config = dict(
    n_layer=19,
    d_model=64,
    n_head=2,
    n_kv_head=2,
    head_dim=32,
    d_mlp=256,
    vocab_size=1024,
    activation='squared_relu',
    norm='rmsnorm',
    norm_place='hybrid',
    norm_eps=1e-06,
    positions='rope',
    rope_base=1960.0,
    rope_fraction=0.25,
    qk_norm=True,
    attn_scale=0.214,
    bias='none',
    tie_embeddings='early',
    parallel_block=False,
    extras=['some layers without attention', 'local attention windows', 'shifted keys', 'normalized values', 'capped logits'],
    init='normal',
    init_std_qkv=0.106,
    init_std_o=0.0172,
    init_std_up=0.106,
    init_std_down=0.0172,
    init_mimetic=0.7,
    optimizer='muon_variant',
    lr=0.00647,
    beta1=0.95,
    weight_decay=0.057,
    lr_head=0.0174,
    warmup_steps=200,
    schedule='wsd',
    decay_fraction=0.502,
    decay_shape='linear',
    final_lr_fraction=0.0,
    batch_tokens=16384,
    seq_len=512,
    doc_mask=True,
    train_tokens=112600000,
    steps=6873,
    dataset='wikipedia_en',
)
Each number is 128 + 24 x the weight over its row's rms, rounded and kept within 0 to 255. Layers, rows and columns count from 0. The size above them is the row's rms in percent of the matrix's.

# layer 5 MLP down (transposed), 256x64, rms 0.0405, rows 69-93, columns 0-63
size [ 91 109  97  92 100  88  97 101  99 103  97 104  89  95  99 106  99  94 106 103 106  98 101  89  99]
[[147  90 162 159 114 177 158 123 130 102 104  97 153 132 140 107 123 135 106 103 162 195 142 115 152 156 147 120 145 140 138  68 106 127 116 114 105 121 156 112 156  95 108 152 138 125 108 128 114 143 135 139 118 128 138  92 163 133 150 141  92 144  96 151]
 [147 110 152 125 131 154 105 140 131 111 114 131 103 148 156 123 108 134 108 102 146 142 152  91 110 157 102 118 164 111 117 146 162  94 107 142 152 135 127  64  92  95 121 110 122 186 147 101 135 152 122 110  98 132 119 130  96 139 119 115 146  83 139 184]
 [128 109 105 137 152  87 142 171 118 106 114 135 130 160 151 121 124 162 148 137 131 132 158 127  67 162 167 118 141 127 169 114 145 103 114 128 136 171 133 129 150 124  98 117  61 121 164 113 145 136 113 146  92  83 115 118 127 100 158 159 124 120 123 131]
 [123 180 104 110 144  84 104 109 110 132 120 143 125 158 144 112 135 135  96 137 126 168  89 132 154  82 117 146 182 113 132 171 122  99 122 138 126 121 195 107 122 118 152 143 121 152 106 122 139 161 100 138 107 119  92 112 126 134 136 165 119 152 109 104]
 [129  67 154 185  94 177 166 123 107 132 131 137 119 166 138 127 128 130 128 146 151 127 129 104 144 177 118 132  98 153 149 129 137 154 121 146 121 109  97 159 147 114 163 103 153 114 121 107 151  83 149 148 153 101 156  86 125 150 127 132 101 126 135 142]
 [150 123 124 154 111 135 118  90 119 122 128 107  96 130 172 133 134 162  81 125 163  97 146  93 125 109 149 128 121 124 142 158 159 174 172 132 127  63 155 112 153 127 135  98  93 120 152 131 146  91 127 120  96 126 153  94 158 117 127 166 130 120 136 143]
 [162 118 148 146 120 143 144 158 136 127 126 142 148  94 197 132 110 115  82 167 149 171 115 128 128 150 166 158  95 108 139 127 147 121 101 112  91 142 118 127 145 121 166 108 123 133  99 141 184  93 141 129 164 111 120 114 147 108 146 119 127 143 107  92]
 [115 123 153 120 141  93 123  97 146 125 117 131 124 103 115  84 101 161 124 110 172  98 146 154 101  96 143 124 127 115 100 125 158 100  98 120 123 103 137 100 117 130 126 173  84 109 169 162 163 110 109 120 145  72 113 144 172 154 157 135 131 108 140 136]
 [115 129 120 105 136 110 145 112 120  86 163  72 115 120 129 104 146 113 132 146 161  95 166 132 129 139 134 199 112 150 146 146 116 128 123 149 109 161 148 135 130 163 147 133 128 123 114 150 183 141 148 152 178 148 127 129 174 158 133 117 123 170 115 133]
 [120 111 128 140 139 134 110  81 145 150 171 153 133 154 107 107  92 114  99 111 110 169 137 124 137 137 184 109 150  77 138 126 159 113  87 133 175 146 149 124 127 104 151 116 179 149 128 135 126  96 116 162 127 128 129 117 150  96 121 103 102 101 107 151]
 [143 123 107 131 170 123 107 109 119 122 131 131 104 123 119 121  94 164 169 163 123 129 149  87 151 128 119 109 117 174  96 180 123 105 122 104 141 185 107 155 104  82 124  89 149  89 167 147 141 118  98 132 161 114 104 121 152 122 106 121 130 115 130 115]
 [111 136 123 125 104 124 152 128 123 140 123 151 127 129 156 120 154 110 125  79 136 138  62 145 119 100 144 125 127 124 105 157 120 116 161 130 163 131 123 164 150 141 151 177 143 148 159 157 104  75 185  91 132 118 156 102 114 104 133 120  83 137 141 148]
 [151 104 135 129 121 172 122 139 149  63  86 109 101 111 111 114 112 108 131 100 133 146 166 127 130 165 100 138 126 125 136 137 129 140  70 128 124 113 122 114 127 102 120 154 138  92  78  83 131 165 105 109 116 111 105 154 102  94 139 123  86 139 149 136]
 [143 131 148 150 120 110 152 161 107  83 130 100 122 146 178 133 101 159 112  93 118 129 132 116 109 165 106 140 140 107 159 166 138 191 148 128 101 157  97 109  89 175 139 120 116  88 139 105 111 116 140 138 159 120 130 122 174 126 132 158 131 136 124 145]
 [112  99 135  96 149 110 150 144 183 137 140 127 137  86 116 116 141 156 152 120 105 131 102 146  83 116 162 119 110 104  92 122 145  96 147 117 107 113 148 125 120 108 105 138 105  91 132 110 119 120 148 156  81 109 159 158  81 164 109 155  85 140 124 111]
 [133 118 130 133  95 125 141 155  94 152 191 131 146 110 151 129 129 191 141 162 106 126  94 108 151 154 115 129 131 118  94 117 123 151 135 149 117 100 120 115  88 142  61 110 132 140  97  88 123 129 115 106 144 126 108 120  92  88 102 122 111 122 108 149]
 [126 164 108 114 143 129 110 125 134  91 124 155 133 141 134 171 164  99 125 137 154 157 156  94 140  83 108 126 146 150 128 171 133 113 139  97 108 136 158 122 157 110  90 138 157 119  81 135 136 148 150 159 168 150 154 137 131 140  92 171 160 118 124 165]
 [125 149 127  79  94 109 137 107 123 139  88  79 155 154 131 120 106 107 153 110 118 147 137 134 145 118 101 154 149 145 162 147 157  97 160 138 118 123  93 108 114 141 115 146 137 133 194 142 156 152 101 160  94 151 154 103 153 140 135 157 124 119 171 125]
 [119 109 132  80 104 117 105 131 116 157 130 152 116 118 156 107 135 159 155 122  74 158 111 123 133 117 113 128 124 113 143 169 131 151  76 150 136  86 122  97  91 146 102  78 141 143 121 100 166 118 149 101 133 117 149 110  99  98 137 147  96 120 148 166]
 [155 156 132 128 128 132 152 160 138 115 131 149 125 159  56 116 121 120 123 141 134 111 120 131 103 135 110 130 128  98 119 155 182 120 120 140 156  65 135 118 164 144 110 100 130 108 125 111 122 121 121  97 105 121 114 137 146 150 143 141 138 147  55 180]
 [122  69 140 142 136 152  88 139  73 138 100 148 159 177 138 156 109  99 132 135 143 135 134 144 163 129  89 108 130 156 100 121 124 188 102  94 133 142 103 104 116 121 149 149 129 142 143 126 132 147  94 148 167 130 112 118 119 137  99 164 106 105 130 126]
 [168 184 106 162  85  78 164 145 179 135 106 118 144 154 137  98 100 135 116 136 166 160 133 124 107  88 139 144 148 120 133 169 116 121 159  99 143 121 118 151 153 119 137 101  94 126 114 143 123 150 137 155 114 125 133 108 133 143 156 132 116 167 123 107]
 [161 113 107 132  80 130 123 148 109 100 117 109  97 153 105 168 129 105 135 118  89 108 158 106 143 155 133 123 110 113 139 138 118 130 161 151 124 128  87 141 146 119 160  97 135 151 126 152 142 143 119 166 110 148 134 130 155 114 169 197 130 105 182 154]
 [ 96  92 148 100 137 115 110 105 139 146  91  93 132 119 131  89 124 144 145 121 154 148  86 155 132 130 122 120 150 136 178 112 168 130 156 118 137 117 125  93 121 155  87 141 126 128 163  57 184 135 124 156 127 137 122 151 103 136 146 140 134 153 101 127]
 [151 128 125 127 160 132 100  76 148 113 126  88  91 132 143 133 144 160 150  84 159 135 130 104 143 147 111 131 159 142  76 140 142 103 121  88 175 105 164 134 150 121 124 162 134 118 109 125 160 130 149 131 131  85 139 127 150 164 165 167 104 137 139 137]]
# layer 5 MLP up, 256x64, rms 0.157, rows 70-93, columns 0-63
size [105  92  95 104  89 103  96  94 104  94  99  92  95  95 108  96  92  99 104 103  97 103  88 100]
[[156 122  84  99 168 118 131 126 114 130 108 135 120 135 121 169 108 145 130 196 159 135 137 120 154 144 101 106 121 162 165 117 142 127 134 161 133 119 106 129 168 132 185 134 114  91 145 126  91 103 130 114 137 164 127 119 108 122 131 133 144 147 115 192]
 [117 129 135 150 141 155 135 116 108 133 117 121  84 114  83  57 117 120 131 111 159 141 117 131 151 133  87 162 119 141 118 106 133 157 143 134 170 125  79 129 106 152 130 150 130 155 142 116  79 153 105 131  83  98 105 139 111 160  99 135 127 123 124  82]
 [ 87 159 139 111 168 165 185 138 119 136 105 111 145 122 103 116 126 103 118 115 126 160  99 110 140 159 138 126 114  97 145 133  87 139 111  66 138  80 122 140 155 114 147 137 137 151 110 125 125 123 118 121 158 149 164 134 125  76 140  78 107 138 119 126]
 [104 148 145  94 139  97 111 140 133 115 134 157  74 125 125 159 171 141 124 130  93 106 126 128 146 118 107 135 137 130 160 106 112 126  96 166 153 131  97 170 122 162 121 111  95 146 139 138 160 110  81  87 123 165  92 143 121 130 138 127 185 144 150 124]
 [131 130 134 140 136 149  89 131 109 111 129 158 169 122 101 127 120 138 124  72  82 116 109 140 133 147 126  68 122 142 116 123 127 100 171 112 137 126 118 147 108 107 108 113 131 153 144 136  86 128 142  93 107 132 103 194 134 176 140 112  92 113 152 158]
 [141 122 123  90 102  99 104 112 107 106 136 138  93  88 105 138  93 126 169 105  96 138 140 115 178 121  95 129 108  99 140 186 209 129 138 137 132 110 125 130  98 125 102 160 144 132 140 149 126 129 149 112 124 165 111  99 123 121 130 108 108 135 123 116]
 [132  99 184 145  96 164  82 114 122 151 138 130 147 141  95 148 121 115 111 143 133  87 141 169 124 112 131 108 173 156 127 136 107 157 131 158 112 107 122 126 121 123 110 166 142 122 132 152  84 142 141 170 145 118 150 175 103 103 157 135 152 142 172 123]
 [145 149 111 111 109 151  84 110 124 168  85 122  99 176 125 124 119 122 116 111 138 108  86 148 145 132 138  95 126  81 138 123 129 135 119 142 141 132 135 161 148 142 143  98 151 117 159 126 103 164 144  72 137 117 108 154  76 125 111 145 136 149  94  83]
 [114 109 130  72 118 128 123 157 125 138 117 155 141 121 112 180 143 118 140 136 126 118 118 129 171 103 135 171 129 146 136 111 101 180 134 169 121 107  89 137 101 122  87 150  73 120 126 140 150  99 122 147 162 185 113 133 133 157 119 137 130 143 149  99]
 [146 156 153 102 112 112 124  97 129 124  98  96 158  92 107  97 116 106 165 112 129 107 172  89 123 113 134 140 115 143 137  91 100 128 109 108 121 154 162 106 151 177 163  95 157 143 107 127 143 148 125 166 135 118 108 168 117 129 136 162 130  83 112 102]
 [131 135 143 138 130 138 124  92 154 101 185 101 114 125 144 116 129 150 160 118 146 109 159 125 114 137 119 169 158 134 106  79 109  87 150 150  89  96 155 132 118 142  98 137 140 117 113 154  98 183 118 112 120 129 176  91 116 119 108  95 118 129 140  89]
 [151 180 137 132 125 120 157 114 154 137 130 121 128 135 165  98 161 150 103 151  91 104  91 130 107 147 127 146 111 129 151 119  98  94 165  89 158 103 174 132 174 171 103 103 128 126 107 149 118 135 119 124 149 127 142 147 130 156 123  93 141 121 116  74]
 [134 117 135 159 165 120 131 140 159 139 141 145 145 111 105 128 147 112 116 170 118 133 129 109 159  86  97 106 143 105  93  88  92 103 114  97  98 124 148 154  98  89 147 135 114 120 118  83  89 138 122 144 114  88 155 152  81 103 107 112 122 132  95 103]
 [106 135 123 109  79 104  97 135 135  60 154  87 140 146 130 127  84  88 102 139 148 104 135 145  98 104 130 155 117 145 145 139  95 130 113  71 131  82 136 158 120 128 135 117  94 132 121 123 119 136 105 151  94 112 127 142 148  84 142 112 155 123 111 137]
 [120 107 121 125 121 174 158 136 145 123 121 116 114 164  83 152 127 134 106 118 138  85 133 110 186 119 115 178  96 124  98 138  99 156 133 107 142 107 148 126 141 162 117 159 109 118 138 111 126 138  85 138  81 134 131 164 168 123 149  89 133 151 102 158]
 [123 154 120 145 165  84 130 100  95 123 116  85 154 141 133  93  87 154 139 137  97  96 157 117 114 131 131 124 130 134 119 141 117  89 118 170  78 121 110  93 135 147 138 118 139 138 103 147  97 148 131 106 142  68 145 139 117  92 153 127 104 161  94 118]
 [112  69 114 120 134 142 100 112 121 147 145 142 108 104 124 147 139 111 171 108 122 146 184 131 142 153 172 124 102 139 125  91  93 110 121 181 103 143 137 100 143 108 106 123 139 138  90  93 108 109 138 130 101 128 147 160 151  79 131 131 136 100 137 162]
 [ 92 119 144 157 127 135  82 117 157  99 127 126 148 153 123 116 111 111 117 150 129 134 162 170 101 127 134 106 109 131 128 112 140  93  96 117 128 153 135  96  92 127  92 125 125  77 131 180 120 152 132 147 128 145 136 157 115 152 128 144 209 151 100 128]
 [132 118 106 146 143 140 133 133 142  74 127 116 153 177 115 172 154 151 140 109 118 120 145 112 151  98 105 138 160 113 107  86 118 147 133 105 152 110 150 160 157 135  95 119  75  99 105 125 125 135 181 148 113 145 143 124 176 101 155 143 160 134 121 112]
 [159 163 143  94 132  68 114 123 154 117 160 118 132 127 114 134  97 161 109 121 139 146 148 151 121 133 135 137 122 106 147 149 175  77 141 110 158 157 136 115 140 130 159 133 148 110 119 202 123 107 127 102 127 133 154 130  96 113 126 120 148 133 127  68]
 [154 153 123 135  99 144 114 121 149  72 187 137 136  96 114 117 120 137 121 171 128 150 114  89 108 136 169 139 130  90 109  73 103 108 111 153 126 123 126 123 187 113 129  95  94 138 132 144 108 170 129 111 150 145 102 140 117 118 160 135 147 134 120 131]
 [102 127 111 127 150  89 151  88 175 127 104 100 173 132 130 127 153 120  96 158 118  93 124 147 141  85 114 114 116 148 136  89 113 104 133 151 107 160 164 110  76 149 115 110 144 126 102 167 147 121 131 113 130  90 120 116 135 130  98 130 143 165  86 111]
 [171  84  95 155  94 131  72 135  98  96 166 166 120  98 121 155 154 170 127 129 121 122 169 106 145 117 125 112 137 122 121 144 139 153 107 108  98 124 125 158 117 116 100 165 124 126 106 111 112  99 151 138 125  76 131 150 117 104 148  98 139 102 134 148]
 [128 145 116 127 140 152  83 144 118 139 116 133 153 110  90 143 100 105 140 156 116  97 142 147 138  87 117 115 115 139 121 132 111 157 187 101 105 135  95 145  91 134  90 113  95 139 148 137 130 101 127 195 160  99 145 130 147 122 130 162 159 108 123  88]]